{"vocab_size": 8192, "rope_fraction": 0.75, "attn_scale": 0.129, "init_std_o": 0.0267, "lr": 0.0013, "beta1": 0.95, "decay_shape": "linear", "doc_mask": true, "dataset": "wikipedia_en"}
Each number is 200 + 40 x the weight over its row's rms, rounded and kept within 0 to 999. Layers, rows and columns count from 0. The size before them is the row's rms in percent of the matrix's.

# up: layer 3 MLP up, 512x256, rms 0.0951, rows 18-23, columns 128-255
# down: layer 3 MLP down (transposed), 512x256, rms 0.0876, rows 18-22, columns 128-255
up18,103,175,143,71,240,145,158,233,174,209,212,204,255,220,238,200,157,148,173,152,244,197,165,199,211,187,180,295,189,247,207,207,159,148,180,153,175,184,230,160,215,228,199,115,193,196,244,233,267,223,222,168,151,201,264,264,170,209,221,167,151,189,203,143,228,163,222,151,266,278,218,237,137,230,220,58,183,195,229,207,222,254,205,129,215,193,214,198,176,189,224,234,259,227,150,219,181,184,192,152,231,261,216,138,142,192,217,189,171,204,221,194,197,184,174,182,182,212,258,242,301,148,176,226,222,186,156,138,218
down18,107,163,201,129,261,165,210,210,185,242,175,186,185,142,150,261,198,195,187,176,243,209,211,232,191,140,207,190,219,179,249,148,214,170,205,164,179,240,137,259,198,140,152,218,131,152,132,182,224,189,201,211,251,258,178,224,295,231,195,198,169,234,218,151,199,270,234,207,189,235,188,178,166,61,202,159,199,229,260,153,236,212,284,116,196,248,169,147,232,233,248,178,184,137,122,185,159,194,111,205,122,246,191,186,245,103,182,222,230,186,198,180,203,202,205,234,214,219,180,242,200,156,242,194,249,217,139,185,224
up19,083,189,199,228,236,243,212,121,184,221,167,202,131,163,225,165,205,122,221,210,135,225,151,138,245,261,162,197,193,191,196,160,225,196,183,185,205,266,197,245,230,200,93,236,175,163,244,184,124,241,227,151,208,171,151,149,125,187,258,199,230,258,232,198,198,193,163,109,228,236,165,149,176,187,157,237,225,244,221,213,186,128,197,207,176,149,155,202,225,182,164,154,169,208,229,151,229,138,195,171,157,211,261,225,181,135,207,192,212,145,219,198,236,210,257,209,251,249,151,215,196,285,181,224,235,223,240,187,216
down19,087,205,147,457,213,190,187,212,217,191,137,199,209,193,156,143,159,182,200,292,191,188,143,204,189,187,209,167,204,172,139,162,74,196,228,208,258,165,176,152,229,207,165,235,197,252,170,212,242,195,247,196,260,196,211,172,185,231,219,192,258,174,189,170,164,165,191,170,211,156,146,240,196,204,210,215,192,211,254,193,206,85,153,142,251,130,202,188,250,202,195,200,304,171,224,217,141,154,119,201,176,260,222,240,194,218,174,125,252,181,166,250,194,163,257,224,196,204,182,208,209,192,182,150,202,230,191,220,229
up20,095,92,148,80,106,174,237,192,200,276,194,195,194,208,178,217,241,210,163,144,225,225,219,187,214,219,191,230,257,105,168,227,249,204,169,245,150,160,230,246,233,196,250,130,184,118,263,169,230,198,219,175,189,178,149,232,280,158,337,188,177,221,216,224,197,205,196,112,226,206,160,221,199,218,209,226,81,199,149,187,190,193,183,200,122,218,180,152,262,182,204,218,243,187,156,184,150,237,213,214,239,204,167,186,209,206,162,185,173,141,201,258,241,226,172,156,148,233,132,220,208,154,225,189,191,130,149,175,289
down20,100,148,217,254,182,217,304,168,248,199,166,185,201,134,214,156,142,174,219,240,167,248,139,217,227,196,155,236,198,193,237,200,202,248,272,128,255,134,146,231,208,259,181,167,237,246,222,252,273,220,285,225,286,188,187,208,182,194,203,202,219,188,178,246,108,233,208,150,249,164,141,185,159,264,138,157,220,321,250,214,129,142,213,216,235,242,244,237,142,200,199,192,221,229,169,171,207,197,208,258,145,175,175,187,200,113,197,207,167,230,214,215,250,210,185,171,160,288,185,254,210,219,221,200,195,271,156,287,132
up21,108,126,226,181,109,214,273,188,191,179,220,238,224,203,206,162,157,138,174,153,153,330,200,207,272,231,201,193,233,235,181,238,160,223,165,170,208,146,196,155,129,164,185,177,290,164,246,256,290,210,168,206,137,249,178,196,218,254,258,215,245,204,211,191,183,203,255,157,263,185,153,217,231,197,168,192,208,159,214,161,209,163,203,162,219,100,209,213,202,142,207,216,236,131,163,174,268,124,157,165,191,171,185,203,231,226,136,239,163,241,182,148,160,201,193,203,177,193,258,259,206,112,136,204,191,207,154,218,188
down21,103,161,211,121,178,110,138,236,202,231,179,182,229,219,207,209,209,230,165,374,197,195,198,232,230,187,181,180,103,188,156,181,174,282,214,125,202,189,235,195,113,164,163,195,265,180,259,229,238,164,213,153,183,166,165,225,179,145,190,192,204,208,227,194,136,251,260,211,205,261,226,194,194,240,176,188,139,202,236,195,127,281,215,159,202,216,205,166,164,251,271,155,210,164,240,249,163,175,205,262,123,225,235,169,168,184,198,113,209,203,222,231,223,206,261,187,180,189,257,251,219,171,187,247,259,245,214,199,193
up22,108,181,243,113,244,192,162,176,251,279,208,205,189,280,219,162,253,153,218,194,201,201,245,229,130,256,252,281,288,185,213,195,225,140,216,138,168,150,166,229,192,169,204,222,221,226,147,198,252,214,164,190,229,205,150,160,172,175,292,191,188,192,218,188,207,266,225,185,262,183,172,317,279,166,184,234,178,205,268,194,202,229,250,179,239,183,184,164,213,209,232,217,204,204,207,220,204,239,195,225,252,250,243,231,200,172,184,163,147,184,169,157,178,147,220,222,180,179,227,233,200,135,200,203,174,213,252,155,164
down22,104,229,211,166,299,241,231,155,237,223,258,240,166,218,130,190,195,250,303,287,248,159,207,213,146,185,213,164,273,196,233,268,239,172,239,178,98,196,168,217,239,174,162,194,234,188,146,175,243,178,193,181,271,223,196,245,202,175,169,204,289,147,175,244,116,269,176,149,147,164,264,185,193,177,168,255,174,230,209,225,128,262,178,171,210,135,245,132,166,246,281,215,166,179,197,182,181,182,255,181,283,242,218,276,233,181,207,212,265,201,207,257,170,151,167,225,202,82,158,220,195,202,276,168,220,187,212,146,198
up23,112,206,240,190,141,275,179,216,196,219,241,176,184,197,241,271,198,104,196,175,218,214,153,299,132,194,193,179,247,141,198,159,194,153,221,177,200,247,182,146,191,258,216,218,199,274,151,198,194,248,227,250,215,205,230,202,208,188,236,140,203,189,173,137,198,247,198,211,194,248,192,274,188,170,202,216,89,158,248,229,212,205,185,185,121,172,259,246,173,232,201,214,186,225,130,244,211,172,171,136,188,155,163,146,292,256,153,206,175,196,142,210,244,241,155,167,182,279,172,190,236,205,248,233,200,180,160,227,230